config = dict(
    n_layer=14,
    n_head=2,
    norm='rmsnorm',
    positions='rope',
    rope_base=10000.0,
    rope_fraction=1.0,
    extras=['capped logits'],
    init='trunc',
    init_std_qkv=0.0908,
    schedule='wsd',
    seq_len=256,
    train_tokens=121800000,
)
Each number is 500 + 50 x the weight over its row's rms, rounded and kept within 0 to 999. Layers, rows and columns count from 0. Numbers have three digits each. The size before them is the row's rms in percent of the matrix's.

# layer 11 MLP down, 64x128, rms 0.15, rows 0-63, columns 0-127
102:415470435495523498497448465510472504511508525650527516500471553540579526525529552458535398486474437539489550553502486527394482552485441539511460517486560496478504516483413435464572607492393621562479543503499488501456448442410518568536462477477526477431496465480548442486465474561525488461516601481549490495427490541534519454533474415510589499623435549456421442557427501456576462429557
102:529478431531453549434465551525458561495518502471572492475521456429499576567515519499389540476396490487500444500532495390450485453482586437484463518397469525503569480525449476545466591455541490555429421557520523502433516446539468544466516376552486486482485523517583424438559491413441578518546501508497487514567511564468574438496485465541530574518518585578512603457490473541451397404508
102:459492460488426495468531494463416453505455502507458551514489431412590463496503516449494507436517547502491405560446437552434494487538451515509591439501438509485494627451539438580537478420534471480585493481527517586492421479503554529542592488584527515528472622541534373481409464500509516485584474532362541448525469523529440529492472535508572531492524591463498586537524593524507522437516
097:537535546510598554567506547517507498518478488570465572588376541455529504466530468500533524525569550495485468506555496560545441484576563487489504501523538482508576517582467485449611393502495544410449500514507496541497594445510540424473489515599476425564478497550516504441502475546571418415568538439507501552576519405437431401526513459563435523534468490548421463557599495444561502487556
102:503496508497565552565521503447498546512495430512434478469490495402612452520409525493519501522534523406602524512542516567496534420479608466391474519462420502515352559478494493491459507452430457555568532508515477549470453487510554483578475534460525576518443535444469466562535453466525515491501493482435534403519599583496551506555513488499607424479525456493544533487397440420476453394512
104:486497506579413512456607469516556488542474501489428504498504454586540542574506534446477472501481548468547345513440585465510516517408562569591523494492564497497512450493513465467439549425507435493565563455580530564468518430511476436475580415494530508406592391524532476418495471450569565528536525462448443422519519497532437505472533594452535483485515488510586433462472459523577503451552
105:425448464521481485501484460650531506429405425457471539515510396523463489532586497532541563495548499502556555445493498518530447541521482562429505442526484558513547440480493411467486551458503458502616552591540488515483540501586443496383475474558431536414560458488524477458464520478493515519452592533472582497489463604503405550455494480562571562496500434577505516539627483458563508515473
095:551523420470458482543591503532527460464463510457575507484558531469460467584551503552583522503480531534525606507596379480550482468424522586559461546557482475577488428541521652512472457497475597467422528447494442517464532502464452531500460588423431544543496547468496517515507477545474551497431656570505537568604489491484512455486553492538538545434440553560527500497505495483502481504421
098:551521481477482506514489480531486516556538395413552512559492510537551578548409465469481511351588496482552480542378437482466513553546470450436489481448532492461495525492447477536496554442356424559509497472509452507515520517468458433640482627524462456439510437581491419546461509508546565520469502564459415568433543499516483477534436549522477524462537512518559493467526407438554540529505
096:481490557522507557499499492480523513496479483392530552590515488443491449436482549497510458488453462420529539526518435451529542627422512529441524531461479523459503428437548545488523537472526552468548528459555520468484552487581441572436437549432492577469628524515573551409522445594596557517555490392441522382378522535436484509518537542498555528457508464417561502479524476528467537520591
103:508487484491534522440417469414508546514577554502471473478441507500442544612481481417509457558503457549454469506525525540500522546480412526496595586473457475405549478540492476479554413452442555539523431388479486389485439481464458527542456540552589506551528450435547597593493432495535476499543498594441536412430467539571548478544453440560534476613511534500534529520495444559467440439513
099:499509530526541506565493394478521479470446543513500506418564528556542503471459463508556498467422530442517495511381505500563498511606567534536508505550501527496423473523483541448385435439537496509498502480588451523512537561498483515535557491538444420486485454540436560478607519569510497425560606439600602423462548544418471453500514520597490575527422554422562578468460533539590478529476
097:493585471445497513465579469469489523524462375488484591540468522507382469526431450480463539594478487482505415471479504527533489467531487566503600538566481446478441493526541570439502495578523539513507527455553497357476510517538480537568417614544503450561448530460526521537453499450493508401443475487545500474485524480513438412504493478430499451501405419496398511391529568549466393545518
092:533413474470540472574438599450483513496475523557591509548598580452528556413527509537593522506518477508463603489499486674465454490530454462507593456453515498484548483521502457419479559450570436486430504552451495593523521526518567454476549453471494482431474511443536505495542541505515537541486517578490566587525530545542510470426527409468555561456473569451465487443578427502511547449406
101:536588537488474429532380457432439571529515551536450429466420412480522510550469404505526530516546554469519508473562444575572453452454517524551571525511467503634467413542484476492495531459625529444527457492508511448479542576555495505512502504448466410555541491572552579589520431440545521493439503459491454490534504527488464416556452394597529529527503515487525419491531515520419570509456
106:448501510558464475573446532439425464513507442477466587425514470524484465537499441446570446529488428457580484591496586441457488519551540479550482572549447580552461597532500412428398476507585429566483489534605451533516433436426528493507521520384435463474496585523550567514458503492490511432564586489492492588507542474506482549574466609498468450493483493485404471537479457487503439521527
097:466530446477573519459464486487475421466454555576476416502552462581560493480423538463422509592471491528586398438494606492545524506416504442474494439595564534476401443534437467497487455483498498536501506497557475544472506474454532445481436485500534550507502434536545628554533430484478523512446444561530539543437562520482584489533524568594436614485466553526596497389499481451534513519540
088:541494493536532530550501657348462434475473448475458446568562400461555528456575476515526501489465451513464534608536500454480550526472526544532406433556509531533488487519516467529538529524484590515536565464555466465510525541529560568520525554520483513516410521594522591549527505440409535541505496531501460594586561533452549527491565529479473538585547516524474504524499541612528598409482
094:467454561450530476507579481539504584551620514498563520437584532454503517504558501460483524594553511525455522538568474454419610467532513463446475518449462467539548534589484489524466496541443495525501491502563389443493490580501543424477492440541448553605555572460540463551449471563462510576507504521465435622453609439571531556453492454467496528472586554531538446432470568426455486527522
100:569533548541473502581508552568520521425486519461501509509503538490465456534587443565472421487468548451540460548449475495598515480458556636476435589463589514555541441599488384493511364471646575450553480509421521492533498513533475514491569485500493503485527491502533585448521524443532457535473496461543560511447553486520475471564473577446569453407562468438553476581495468454531522471521
107:551493498524544526518547376475558463518513488423469518553531541580534568468579498489517540445478410568486541426524483477480469596430605403486556454516398486506520499511582478484544512465465555485434529412567544544498522444468558481562495532535535439489513528531567357463537498581515448388381415507600502547519475538486431494494465520555494499497546499430535553495554521457554463464552
093:470510560614541543448499630557500488545465510390537460535518487529549430515534516471509505513489481503465507470536521461478506421488553432487538470546473523420459506607381567431503469607413490528479447471495559538474375478526441509479623464440495554499531539583552496386528546552488421505523513456461574426472495477467449515506466570470489515500493578499479434429473460495475405514594
100:519500449441584399496480499489499519525494519555486463498442493418433453506508548460547624522494480470496459555449533508530425502539570511486484557481431487382509575548550376512566523463516457443473562462395496534456482504556562498454449512509570517446553513556527496552493437504499490446501437586470525474458634487553439448439475556495518499525497407410399349427508470510480513527534
091:576569549443540499448459420599540476496456562501506522455474540585476611442448447463508413580610370478434469501460496428458455585486528503488506544419494484520470441429546523486476515500362528495580507600517523479414520487513480498484425533579521484487552537560494467434498514479500486507563476556471535517415545522631475496455546497511476586463526438509476522439507506428578508512459
106:486494490542498530468516408507552513525547535547402592520473518516428523548520450512465438490608480458542610461521499500577605545573490514583481495474477537503523494468513471441502571433506544433389530512486486483493433511459604488459547515476429535516552503507399423496559564566426496590417453523536500457526459545546585532481468531571499579519539484628577430512484466450594468538440
095:515615582567510527498441546498531504483550494452459519561469620483503631461397446480540458490423459494548468522449538408506531439588427515492372425494677477481500474479464555541424567564508454504531521503446485495572562438463475492541512513522526535487494492586467460446511509498490576496508524499567478518476433488471526525493630546484514496591507560498550487490425455436539483531485
091:399552526455515476546480366536528541480541561570493474497511518518404391488514504517517479453521570517433474581432427530459506457427564591505467495500544605416507500470532438485535508573566469474544431439507450525480443564564520462523543466485519534493574541468555369540475495460447447576459512438531451557515389554491435525517484506536554503547516490491552420594500583434555545548511
100:475506553501531543481566491495465552446516578449607572581506449550521545568484443397536449483562440504445472429534529464516542510540553460514538520409452494497498515573401536372480480523523575514497376496611627478469468493595546470526451518564541500552429498551523516471436552533496488495471501488612583519506503494447433545512470467460538395559498562435457457588482517509501498516497
102:481472594518501474495586495469448483486482473523512446560495508461579532451553460542501465582428534471514416410524540510547462479522518427503528567581520362427416573405514484528500502463470400489455612454530515572524492492471553442536482554489407518502460524573442470509496469529564519528525425485591533431470486519397567497478524497422451475538535583429534446414438552485509615515488
102:436487405557419529506477440541568488527459464406452530583447465495428547465529493526573504527472559526567509483452519518559452529575495561516505427568453535468517516646433505415566510466540529487529506664588432559542558506446516529447518509503469579503413508483444439472548439473495492460491392464540495561576514500472530510487441525484450509542534515517507528462599486473587434468588
100:510491440455484469457511446545509600400525472575513488419474467558470384545556456506473513477535508461446500473511440531537477467544559453565558427404404454583566496441425488398485439521454481478464457502565472437465433479546491405531543462487532542526469507533515469514530399446489526602488475417515561501501559555557494510399384567431434526489464527445470511489559544488457430467429
088:523548543510477464528489477517518442499464453585456579541505393548517491568534465535505451440520498569498515512473541521498608526545327518591557492549549494515457487517466507525392530527354512416475505470421494526491507482531406504535498520561546474514514465429443463539460432538496516482337506491526386524503431525544586507522499478524452505428493496519445510493495523507488357573522
095:529545488520519497528479491507466493486467475575392510461516539490515520547538573517571511571563433474397428532508425413544517421509525520518560472495514493515465412614464554568464531549578461484507550441496355498598485555551515515456492505580529603514560549467475578507547538574373567441466531602496469506503533450490469541434424462518499443438472475534481497490611518485571543532529
095:578564507540488490471568510566500507451528566457548597428421567410439582434501496498505442446517583532458591492434491542504427484515537487555532567432547502460528478515491478491513464547527491493422450468565451453444554484524521453469602389505504425462446460565448575484537516602478469527514459463558486519532460594481477493419595517445577439589506558502527495541454415559520501400468
102:491530491383444532556504435582447516533497584566572484485527421533464479559509528442515519429509509634402465503609535513539411500391516516455479485360489580487456490559522516496516527506521494540499445508509526523528524481457486429522421505484535530574545454423563444518415491415518532490485527517568426554520426491516437491531513570571516426524421501430612474529541513566462470445503
101:490544493483549513444481492581519484490553582497442540515509473449555546522482497494532492484445536581450499486491455499467579501501434505528393509470397501507543393505528421496459434523500488500537513502469478499460514532519610445538493420354492467462500490674486483546557463485525444483506569448474524544407457486442544491607575585452490529533503406559533577587494581476514408583516
100:510452490480496477558449502485498544465373524505579523523522533474524508483563480464467437490529553461537616400530439545523508545553457553461517636445493496432524543441514505453487533496446499402510463437449562525508432583470581456611489472514533441408592473479480539489519474558517450561522533434396466507608560480480482497515487524429482603562454417518470608597483526519480532473503
097:544442535492490399573498530534505483483506493496468576475550437513440509436484463611502552540535478534509421522451536504506592543502435456464504554451483474387423486412409527473553565524518462476588505472462446451524388499530493505472502475480516412546501484418513499566557499446478465525482496523462476624517442524469540549454445539520583505414521484595551505561591527643616497503459
099:556512525476431476478419453537516564493511457461485427562472492464537501561501546468455437487437588478446532459510580571655474525430506491593529490500485545483516531510522429447431505460428605483461426497491539505547436427517514494602483374501538511562543526419486553498435391434455508433419421538517482450545547486438481573459451475457501489462520471439564458568524528543525525476599
105:503473424443424500483525553538524600451535572488508462531466505505484557546540516554501522525540551532454595564498536551534493535449482519472488559498425543448530421518429522398521488528540649544436441484581461516432471421416557509550456482505533491341437441461482467481544533377458465440471490453528518564575499487386529548527489438537534459502484505526393504438479492516475492426544
097:525500448538451454497424511522435567508582472502478606413461488492509528487537498476506451467520561464383454501566450527475497415499519459526503600527528540404452468512458417570560458507576494545526511541551466493619475518479460498516509478545506639470592511457576442527536515459535469408503466507580499458544443549490520555523462492465437471606540542530497420529433608514585400505554
095:575502493542563549515532493588507451548406441461470484491459452457406523531547480483408424547451608441470506465458436562416429466482452563563506502467543494364499505574482492444530486466479567477616451543526506555537458577487496438526547520505513520562457506436462505500594466480411442383593502419503562552538498470477494443472513432521418494430508526554516512522471503519563585545485
100:528477529443553594552488576545577449543474453550508435493564480565484472511426492395467429465493531440554477535530585493595520445516541513558480500487518520533485439529567490560563491468452558426533475526498483512416477427558474378506446543379568452501431541552547451509513461472558509459495469461463480559554492435578607468527468444436538510507423379480425487411492459538432542494536
092:404526591480470410518478512618577498452599484485460550442460444607527594547572435562538510411418568469565558496528502507541510458444506473505448443549470460438457558476461489461520437467486503555557461548539523530499584458544402545506514526519399526463527494559488504402540528482477492471526584463442445516524472430439463459504549534503461480493530363501460490577580459445532481454513
103:514499373510582491481538516510509503561508414451502503433594463523522501480490479540463456501530517548569603445448445439539484496456412494449467543496400484579494552496541458560499508461501570452499529537452413493507613504499519467511558577482457534493492567409463538492580555504505477373514516417589422458565556418552464582430496447497460422484537530509381466485499485432484426451480
114:638564534462423466492562520415502540472421549518518500447537401504460392524469533494458497497594537502381485572461430538457554476443514565482485558528503469516505456511424512436499501538491514558472622520394611503479506500459506437492485528487514508446459450502386539562457430547532538483498523474574425451495482496581519516508381566461497522481496522437587536470513510496496461597573
105:447431649495525507546525469476552572478510531507511475522558500537499476590540453457442547546526501427484521458590424507524480489448552425502483512411396531420471453431563495434545542352485529525492451461523544472478459489487471551532465495460527501513552412481503521420461562474432478461549454489499605541442488516482569578397457581408553632566421490475496535534482501503526493493525
097:445464424561549554473443497466414449494561472470478536479498521409482536467546502489466434467544490479567512462607612483479468524496483428496597501514461571517581574601562502555489550511567466503518464564445457438419426454533510434516536447522461560514505584505491502559498539533572473544454442492491434556550505407540471503588543587526437398474549535490503381566450551447550542435503
104:467594497453487460469483403478527528530574544416457495490410526511437487525483400558512621537589546524494576605498436521424503478534506490541524478581553488454468443527403499493585588540428464475493542556494578463426500450429518435564590478395502518460447438600466412516405568490500512546514536471504501475449503494547526560524479518495497502450426482516454502571412476466527493473559
094:484457517464480522517601421504460461539455576491569554576481358469415461504500515479566597430545569482514574525464534479537539508489555564555588413517571521489473508453522550438499492478596557453534541531517451510502565471472508587596522575567455459533438570528442539466490551488562520478482541592485519551448496414518470507538529487539538580592491465556530503451625451538450497564491
091:481520448552466456407534480609474445455528558443519469503591522457415501406537514551549549547522496465567530477487507426520556499479564462578392473482462433449532523470522488390521480539535531441399551416552449497534532566591470545452505582523407518453496565481558548568474407493417434453463474486445456518462503472434463542549505554478477525521467475575488448549496518587525499488627
108:512570466451524539618451470498565571477452540471488574488504559569513597495503481574518449460472531549581485514435508601534528556452492565494557438504517523456517511463564577475543563409508485468510545553475558541435400398412526471500613511499496395408464517521480493559557483601437548492576430546460512484518394502549481486501493519533452501472450526550377442570517518474521521502525
155:490566527388479527407501501452409443622520502506544527440621508562457461445509599552487483558457517536580485462463408523497582432485520589459492434458577567484539497527566528489541542555453500553562508535464495506473471549480459481549465552487550483508426482514566505543447545569563567531488472475527583486564476421463505388519543464554575488435511525467530458553542602419514512423516
101:534564522522424450485516504473483481452469558429537465539483555470488494451475494485636545556551486446540434513449457452499553571427447505496506453478567601555479387415523577494617462489531415427482583427473504486452498511547528411422517553492496448435537470543505473631502485648493479431526524529460534519496470603517559418502523571563561512468445498498470491523468467478513489553538
101:519542581439455598456535466445435498467486599576531481535483540542505600481491521539534486436554532538456542504548437477408473531566465422483444489443467557436515629465629457532464478503472546443515520570463552572575593499527505486481486559524470458450516555482542554481560596529487498502556500506599519443546585562482476523549517414456436460639481428545532499475514474526459506543488
102:513443533437564530519518415518503559543513465472467482455460491514395517630468506507458605462499476493564523415397403491612485496527522567464535468482504536635471560553433431566576571478513503531549484549527496494408492434454472502464585503530524476524533488450610490482498526534513450592478490443581458431544506502513542504541436449592551459428505519481492439498537418461568534483570
094:625488555545488463560418555436560494522511461513529572388482505460575482583469420426490486465443549536502472498539586502493496575515502523599558547515532581465544508474432483478559405463425515487506454472558502464491482400563414476582467497507515559681469479467538549538415496484493485607464480436484454536497444503528454516473551477486506542523409504498551563473555545531518447542459
093:510379402490532426438521588457483424519484497494455424441483549488468600546539465504397442499458518519516535493484538512494471470488488431547538527536443473545508449522529438500572358408449565395558517505521508509429474443537612585508600506561533490534549498546480420527517517451499596479553517524489377465484509495517455525452523496537562503511432511539542520450444537465487404474583
098:525510510494579539487427422526515509483618432482577494446455520471486519518493501450542497536525523474490612515519504486419431606481430521463447548624525482441561502472468508489512430587465560393515531556461515422522536582542515509501530493525447461472466491445467462485518350465549553564537475571569429500562509431530512505488524521382475478584581557479602509489536478410457474554533
097:471514491506572546477505513560447605585499541453490479542559462480556553540502473508529472547451471480521485443525489491540524513491535558452496538507586567530564433363445498417565550548541450471546462424462580483503499522419570431470483539515431495505454547567582529493532524466521627488594418405490572536489526437472587450574509410496499544461429429581456562491504486518503461400549
100:444497474495526476472433510588468490482439518452499524425470476600456507467494484505564437506506494539482462522461559415506458460538482555505469467612439513527459572476535514591555444524465448420558563543545445437573468478546555510598540527408465472484473417553489503512524541524497484391441457510480539459570373519463466460535491519570521492384620596504494469556575494538521529479629
086:483368522524460486489560600500548446487444576467427562506642510623545458519512511520457530488520413532533452480522463485474558500468552459613551508493502596446504514416548441548470457573567475430563527459560539493554457468475492562475534479562507472540491525524441461502506535530473545437508486489498601559501563474396502534545499598415423583543435484505555507455473481557500588520476
092:474481465461426508486477493428537513385492494534475488513553541593531453409583520545559466382467493481607547505522594653521549508493492537419525458533492507544511502555544514464512504543530462513476558542478527548486517541560590500478533464518377468501482561490436512480378516476579570554456533500514515562519516551494530503519554625438426519504563443531575436568522587559467496543539
111:457574471480413627481549512533500498472463483468476529559503459406571480555455514517592598492544498501505498501512511502552538589467534385519436511467559551613489542499565461457424485431567495460442588454456567488421547609467509449564548590450527531588490445479519503491528535489542570438447535456523577529499483431485358493451485415520453481490455540493460534437445485508465494483531